Weights of a small GPT-style language model, trained from scratch on English Wikipedia: vocabulary 8192.
Each number is 128 + 32 x the weight over its row's rms, rounded and kept within 0 to 255. Layers, rows and columns count from 0. Numbers have three digits each. The size before them is the row's rms in percent of the matrix's.

# layer 2 MLP up, 1024x256, rms 0.0557, rows 348-360, columns 0-255
112:116120122121140126138126131079090126105152118140161154107099140119103167166119175126178108084132152113165117115087090120109110158113124065169133188149157142153070123116155126110153114070129126073092159159136154110135075084101131129113080148123147108110115100088099116130075162150158113093151113091129150127120113098052176164191058100054118104133194123140168090142109145115135108113117191163120114116137100091138116120085082114163186089147085123102108136096148142097158151141131137153115101113070181072182107112154124109067122146176118161149076105121136110098151099149194142189065158095143159130108127144166061116065105108133046122141127174142122089189157107133111073162133101143135124092133208122161184086113118111094130136189100060187176186093121183152166094162098092
105:164085084165120097123112144077138121098126154116097143141106068154115102142149129147067089152076106096142133134138108090031129070217125155124179187146139081108083118077142123146122084094129158102111164097099159131126141145116171112197117119150140138109089111110151137161068146128113094176152111179173161081140142103129132117159102158073149178118130129090170182140075089100195059114130138159158130076142141140093184128116160117120089126157117125162088172132142071108135131162181157152097097156152125087099096169158126127160148143119082150164129085073098106145103037144175068129127115125102155066058162105171114132115127114134186099138144124115132147098185069170113105157134165190112153089190136150120099077070124151141138105139106139167164150091129127147137159093113082
101:155166144145136096087147110148115112144104106127143129140107151075138157071088129081173071079118050196154116118153161110073131162108144108133107147142118133191110111163099143128079114113132142144161147180117172125108135131093114108108115114193141060124128156158138122022092097167187159094117161121113118099162176102140189128137105143125176066196133121105176097140125129188131131090160150120159126142064147129149102083152054153114101192092164147059151093111201086093102074074085121144145095143122127121136119092129138120060109129120129138138081155125149094152114177140157141150091169054132110133140122149098133156152142031152102118055126144122170175083148132136078115109143152152080160137177120112091119082107108102159093178165115098132134165122138124142100063147152131
114:119138143097172120132131089088084091184085146133208150098098137197155107112143124151112121159135129124136048127177184183119145097080167166151158146109079042189084129105130122157181092082148078122120103139182158129156074121118094062098134154144099134100114089137120157092153120142164130144150177118146121127110132145095154161145142182145173105105182124084110143141075167159113112109130141141157115058138175094118158096014123130121161152107115118133095055144098152120160158077101192159112086096103162021107158095154093109203083141165140153129098151141159091164135176128151142140149109133160138119095157224094143140134107138091134102145127124115173070121127091118130156115080128125127117150156117106109173095144120131141164152138088155138130187152158156140145145108134152
117:154097117124073098100116145112107115123118132108136126161094081135157193143160156150144138140080145104137193112144121114096123152173216134118145160185136101067121135107188147140126149071106126100141106120098142132185161089115171149128139168167133139120154112118106188148109128131113095125106070123207139126096145077142139164204073078129154119105143109128177156153127100177126098097149118151133157124173169138161150113090144125165117084119125137118110125107084088158121150173110128104111103077111149178178154158118079135107115150163144092099069081165125125073118105207122081146147111128097113143099141100204135113181169140221084084137093133065114147067114112233144159182089170038106107204169105121161115113074137136114162141149158120130139147108105113138138091124121090
110:167139101168070114166132149115091108129111170111159127136132173165093121113088191112132073110105121104176124107177132115129123149141128185153195155102104151072093119093130063088101082163131131127183172108161112159138124097131128167103049124152000075121014095126131147122108133118133100118155091122101154122118116157124168135094100104080192105113176110158138058141081146107152129127101113106129179149117093090121083105109126195070140144135122132132154115150138092112113169111087060163064135146118159083134182128104163190146160080123096152084098114140160108105144082138145092135139142126161152131106122133141097093138140080118146084111124129160063136171151086126128103133116100192136145146070108169151149168187080156128157160113079168102090172139121134081113090165120118
092:136140134182137149102140083130063177075148136115143070151129146145121139088132110126075101130123153112212111159085124143097126123102143162155131194144118089138080167121117137059137126052131028144127119104145139117227114082144146160065085110136108133153141122135154160141147156157112144135127191142134134083108164119081161149145063141110146087093125128158148119144129128130186109137137142188107115102175076178145124154081110155178117122138103101096083142127072141174150119133120163207119072114127160059137160110137108090145088113141167108151059088113116116126160165168148158117081151128185131089057136155122081109111161119164097156149116191103170115152095147144107161140138174140161097106102151167127129078151129174141108169085118123203183172106124089084124077186115148
096:145121103168132124117156145090115104157102177154182148096179148149089164160046123115163105097186149142124084107160127186119119149073183100140113154066126093145115065149128173131129131112132111163146150156113173146151136111131092143106106118093071095108018120175190083111165114094148111139164081105118169056120153129133140128131129086125174110126128083118168140125104172147170136123129131140179153058114083121123161151067136147150168172110084164113182060124093118086161093109145159114152144104137138077171177100088111084109104131147158130121167155190120144122191128084123142104133105123187172117082154136125128118181111076179118125090065163092097136146190084169118106161162105177075124107105138160136083147156119121136155163152107138143121161090085194188163152124120168
098:158109154080110156075169138121083167111168182105138167105143148126111125106102140072109152072148151138149170128079142101130103098135217137144224153096097065089188137105188104093149076093085116109128099176102074086185130110127122144110140117172137125134152151103132108160134187119172141126114124155143172126098117127129126121134067160087131143170190155118136106106175160101153086163128175130115154140129065104142100083145078081152141152152104106139089154099067113169136167123127172123045096116083123101107125121167109161146069091137096155124054119204144085162147110181138098150093164105164129172159100192111116074150030158122128118146133146123129104064141130124150087099138116157168122125125105114083161065185101163174131154144130146152141127121156129092136102091132103
103:066107122117150137160223080105128071106116072129154184091095145118132125133130179153124105146111121141176101149100118125142141118161149138106200149142091086103092109114117144120152145094125127137154106149179187123142160052120143159116123077174133068127132132084164130130136191136149097120097126117133148151117197091146143116100138082163173132126169110121128043135117154119093144100155146119122099105097077145154151124118038167107172129086111136061116180123167147105119131144148158122085151103093156148152164105133135075118160163128099113136096072128112134163202121104123069134093128054121116157102074057131118114083156160162060162125156120122125110060156107135136067117114172097191156139180107120086101109087093124115175230128148125151151115051102126180136086150124112
105:122160104129149136125073112132115110146106140157132089208084165176086205156175153121133133145141125126146174105105061098129092076103152113157136164126169113103071139107110111127133120123110122120166111171115185127106100141126139146132071142098121128137151134119143139139105140184084100132186101131124126111088109067103107143169140099032147158102076102157156045160110164120135133095127130146180102183109122109111172093019194124093141141096144101106175146129092146130129177105110148144093108178142174148150192160162149172107135082095113186167122154075178136104104085140133121118173190179106191050146114155152118144060126154151069137169159123178164141146153089130121115105136123142149151138164134149130175152145118181146177205141075129135090113114132112140104138178083104
083:099131114204077135083160140117157147080149135156113105043135165137195131089081090131131110160098125121132126092132118084180092137158146129129142101127200095113074161095144076106137176077116128148159181131074145182133118146183155094118224211127109108140107113121186141143121153113134088100132133108135174086144098139094136138112114124105157147156127118090094143091087061115082173156132119118114163110175104092120094148140126128128164116134083168149077099158178125111092108157146170132154114171119146075132114123117065076146080161120152158124143129122180149101138090155133090120099147077121140149073154098083103102168150121200139155110079121131138104122130155114174098164107171155184154139061186164096134151059107129151171128116110148147150176132150142208158155138112040
090:136133121125158123127163087158093036117103186136106105153142124138123145124123158080129125092159151182099117089126112142085177063133109066123206136095107121146112103089154161106155063055125092164129156145176167078202094119072139144165168083094145127132161120139064134153140137110143118105141130121079128081100075164121118121118177137174160152141113098120148060153118088130136123094158177119158146100090159152149144124160140096179129104080080132132108084119157144079142136134110143152058097096108111050079160127110159210137118171138131167129065106092132071145123092132133130121146125068130138091107110125077123149185087020072125122147153145078149124150150136137157131136159141185072164123090144105165177096140135181158086118182098116170152141124126100114146141170135151
# layer 2 MLP down (transposed), 1024x256, rms 0.0558, rows 348-360, columns 0-255
107:166192166135073120048132112110166138160094145161143158097094117092177200154096131137097057150124104149164158102112118176155136133150144134103096143165179158112061131088107132155195140078158094084145089150130152041132079114161120088124125169194110179137146106080089141148073129110152148117109135116123185125134112077078174139168095093072154111178131089162195142156147162126098088117137092183129140071168147153135134141113091112106085183133099164120105171129093142155115156119122186117162120146127149106138069146126104106127098134152106136149162127104096113099174096166152136110090048161078169133124067092162136137105067135099072130108146136079080091120181107159057079174181126147131101181113093131125142123098101126098146118150133114165116105096112114180121118101106119
091:140138118153169101119189171097085159161073117202164149166157182162138104110110173111133079106116139072071142111147133140133158106135218127083011110164109129107110111125152112107047106123124148077129134109161099154094134133130130118154100099053140113168078108126112125065207096117112146165120159087131135146166115149105095146122103079140139151194175112148101092167115150164110139153146081066179131100121125180181131048159134081179094174084100104162131096069089128108103166093101123105118120100149169189163143183130108147137126119097126127136111135116090128080137126121150159088087094086144143115115127096157162099086093093147162123125131152131149134060173159122134126126104108136165132144124216180164158138122135108162139158111087136155151179106139145134130086112132195
106:141123127157122069111127165129118110128141138126116111108162107158124119197125131180144124142151134116158113045141134110111058148127048131186122165092143128087119084118141187107141092132112113192066117099137089092126127116174127116101123142097129101027159165044156168139186094137132118112153143101176150139133189132114106112115151087127129146093146093163112096081180110120119101167124113123085100187063094130118075143095135156133070076190162233093113194099172205146152130149103120105146121090157129104103147162146141117208101119120158139097140126074149126123143093160111151157154142129124138130138059140124111140113134094144149125124139157066104150120097123148150091169098165085104192134164163116140060139134135159142184160127159142165195134186129089144163115135144066
115:066101117108138137094143121215149178112162115139140050126181115179093119134132079183121103045106140105143138162108041098188106143071151119142177061103108134118191092082108160187120119113108096140118112124118105113139154163121085108123176137133139126118150115107109081148083152099171173085137063115131113119134163096114108154141109154159174142073141148180144190124063190125119099161147167145131096101122139142129144153088102135117064158111058144084155172156069103123176150117146123129100140085121038141085113077131081132154095139127131145089115155155117116144131129095105135143141135132150157103058178165111126143119126045128098103111157149148121101073142126152122128078078131133158050127079146182171164099124113129208139162147152111125098134125108139166110129135127179
115:174092104159156100132148148131125096110117116126121091142128195105163154129144143107104077100135115149129166185135180100162090100125135094182137207156165197180101112127134093155088173154143139112149077139156118147116094127172132119109134074139166170097098167092131166145150134160133117124107162165144164068113138085139114107167066121141151126140120123102075165162100167127094106100068217139162116162152072132168124176122134144076126089150124100181108099144148036126120155137179123088080091101155141072111111115207078191133125145117100112119122126164137115120150114096101140156179125143176162169103108175070131126189136161178076082095166116168156073132141112129066139071126138124146081150101172076099137129053105111134159127127143114103164151209133130072140080131146132
108:131120116098151101126097163104081137131134099144147110136199088101126090153176120136146181090112065163147171144074146155146063148147150141173129110154097159098122084120111139121133152119130117137155104090102091144210196139171101120163132116191108134149141141096179072110068171086119069139089106111196120129122099174126142136148085114111161092145093110140121089100143169122089107077116136152150177186103123127083098142156169100174085114139134099157121138113152095093156136151117094207142113073083161156169088168090134134152179165105128088152088171084113125093140151116168110066195103065167142100092137162132139099109162208149179129124141071133134140199146072157099180095150097132126084183117125163112115129068139148094125098149123131165124136124110131077132143099150040
116:122105100166100047056150069123148174094126037156141180143133112095124114085126107171081105145083096088126172160091123122098137166168137094122125123183136085177105137168103144113085083127193128177125183113156182068198108100116148129183149151045105143156199156144130137143162184074159125074114156129143134104105118124112105152142104144116126126122123097100144158084119129114162100139147102097136103109156129151171144135148131203167105102122059172125131140133130147139149170124154104114204105098139140087092129160098102080121132085115096191115125088153071146172140155129093105091132143162154089124114113142103154123114037150129106182113104041118158153139184131127148100225150140179124134113121085175105134156119129129140113136118111143139084086140102150129172102181143150
097:135147078167120153123088121157202177168138126086115140121176193134130159090086122080187090154095080132167155048069103126153113108141131125106080127134191134137127111097142130099109134114131138153053116153092136149091159065111112162121154134145137120123104143160147145135124096131091176155159074059133127105107173132156188106120113126101111089118129144107110174113123164115113130145163176122168127118154149129090159133147098122197126090111128149080150126126128138130119100137177145127092138122115120166136127135047137086091176097172143162085116094082036195083096083115128110148147132137131102138110114105137096075115142168166159183112106095149127117110093142168161099108073171153109149162017106076123094144160164210128089137050146120176079131140099129083182121087089160
087:134164158125123056101150141063062144103159105150130098121060095138131122138145137188086144141082132138136094098228129118134139138143144096144130139132120130099140146130089052129129139137144134142157148139161118165142125099137124158108249208170101078153116110138119094109155085141092079116170170066170184107144150115091077169127203119119104081120154112140138137129080101198105136050147126168110097075130099140093120137070136044120134099127062126089121149083146094143127159146134135120144135076094163082126124075111154149140126094164129136119135175106091167087126170117114174141129121124114110095090097096154145083138119135137160080065122132155151166117154146173114166167087162150135153093119163181090199161150147069109163106110164094139094117103124102171162121146095086
087:043153116104151155108157137084161095120083091099214163087123110140142105165079110184118093174156123137120144121125091158132119171134129069124120101127170137097130127170064139153134092139143085057104137165169083112140143067094089088121181167121117064135118130142091078116122154147162161147090115096129201159135139114145155106072187145177101157142151111174177116178149142122115106134157193083095177071089177175106143106130131089174125106110165119125118125156146151110149110134112156128103103172140140094075141124066185168154089108082118126186044112132101151153127167122079165138148154171135111078145092104142172107089110130166100184149127070114115132151118115165112102118119106123144091096146160168134189156142144155151090103051175078102125126205120148113114110118164145
099:147114178102125174140184160135176143106124124124171147127114082074161147181202088172112142201113113134059117130090140146151071122115141135072148107089124114125186105152162115113135160125175118102132141155142148123091169093130074138154152135182175129116077080130169075110144108133181127097120158143098149195115107152104170128128086125134083139123191178136133104069099110118121115129136128084074143128150095151161125122127084103189128133188090155166125099073129117105115073161123151154158127161101150094181072204104142163075078118094097118096144146131060144135101150144127075096076102140102105155106137105115181149136073146096084167211060154079116136154137102123140117127151154104149138138147098124107173104127093154121104044066137121158121063165187086092143123109155108
083:111087054151104164126094133170111129137139161104131135116131120120199066121165107157148102058196130172089087156126141101047152174153123097148083186109091149160168145133092156131163138073147143131114081180162153070137136155090099211108047122151133141159125137185107153093168149066183122106175084104162094128125186112121106102140119096149117149149119154122114124135150121141177129067080152099166154126153138133134108132151160078071157147140182114119166139158080135152169143168135118111124165161129174144135125156152092121095112147165082120171119181153147108121127136113138190090125158137118073154154165110102172079133087115103133124166088176149144113153142112120101186053036122099102136124132081151122185118111048138140175134130102108178129180108132098127137066103143125
086:164151145118132136141150064143078175140113098161109105100149174171111121120151162091135128132122101134148140116170104121155146113168084189104090091131135133136168106183076118096156186089156148154143095137132130149116138146188034114103105173148138178110075153157126068135085105129106087154128134118142188100143111171110090147110131109164088172160081142169124090132129151175107116085186119129112070116105064176114164150142155101103127098093122142085149125054140090124183086143158087051162164201057059085123069124113110102117106133073080235158115140179153130143173150108125096057156108170139089131120143174118104122184154142145134094158110105143153160125102163162087083131143114104118078117083140088111152117097127093130090136151088122103140100103113149121081147160166119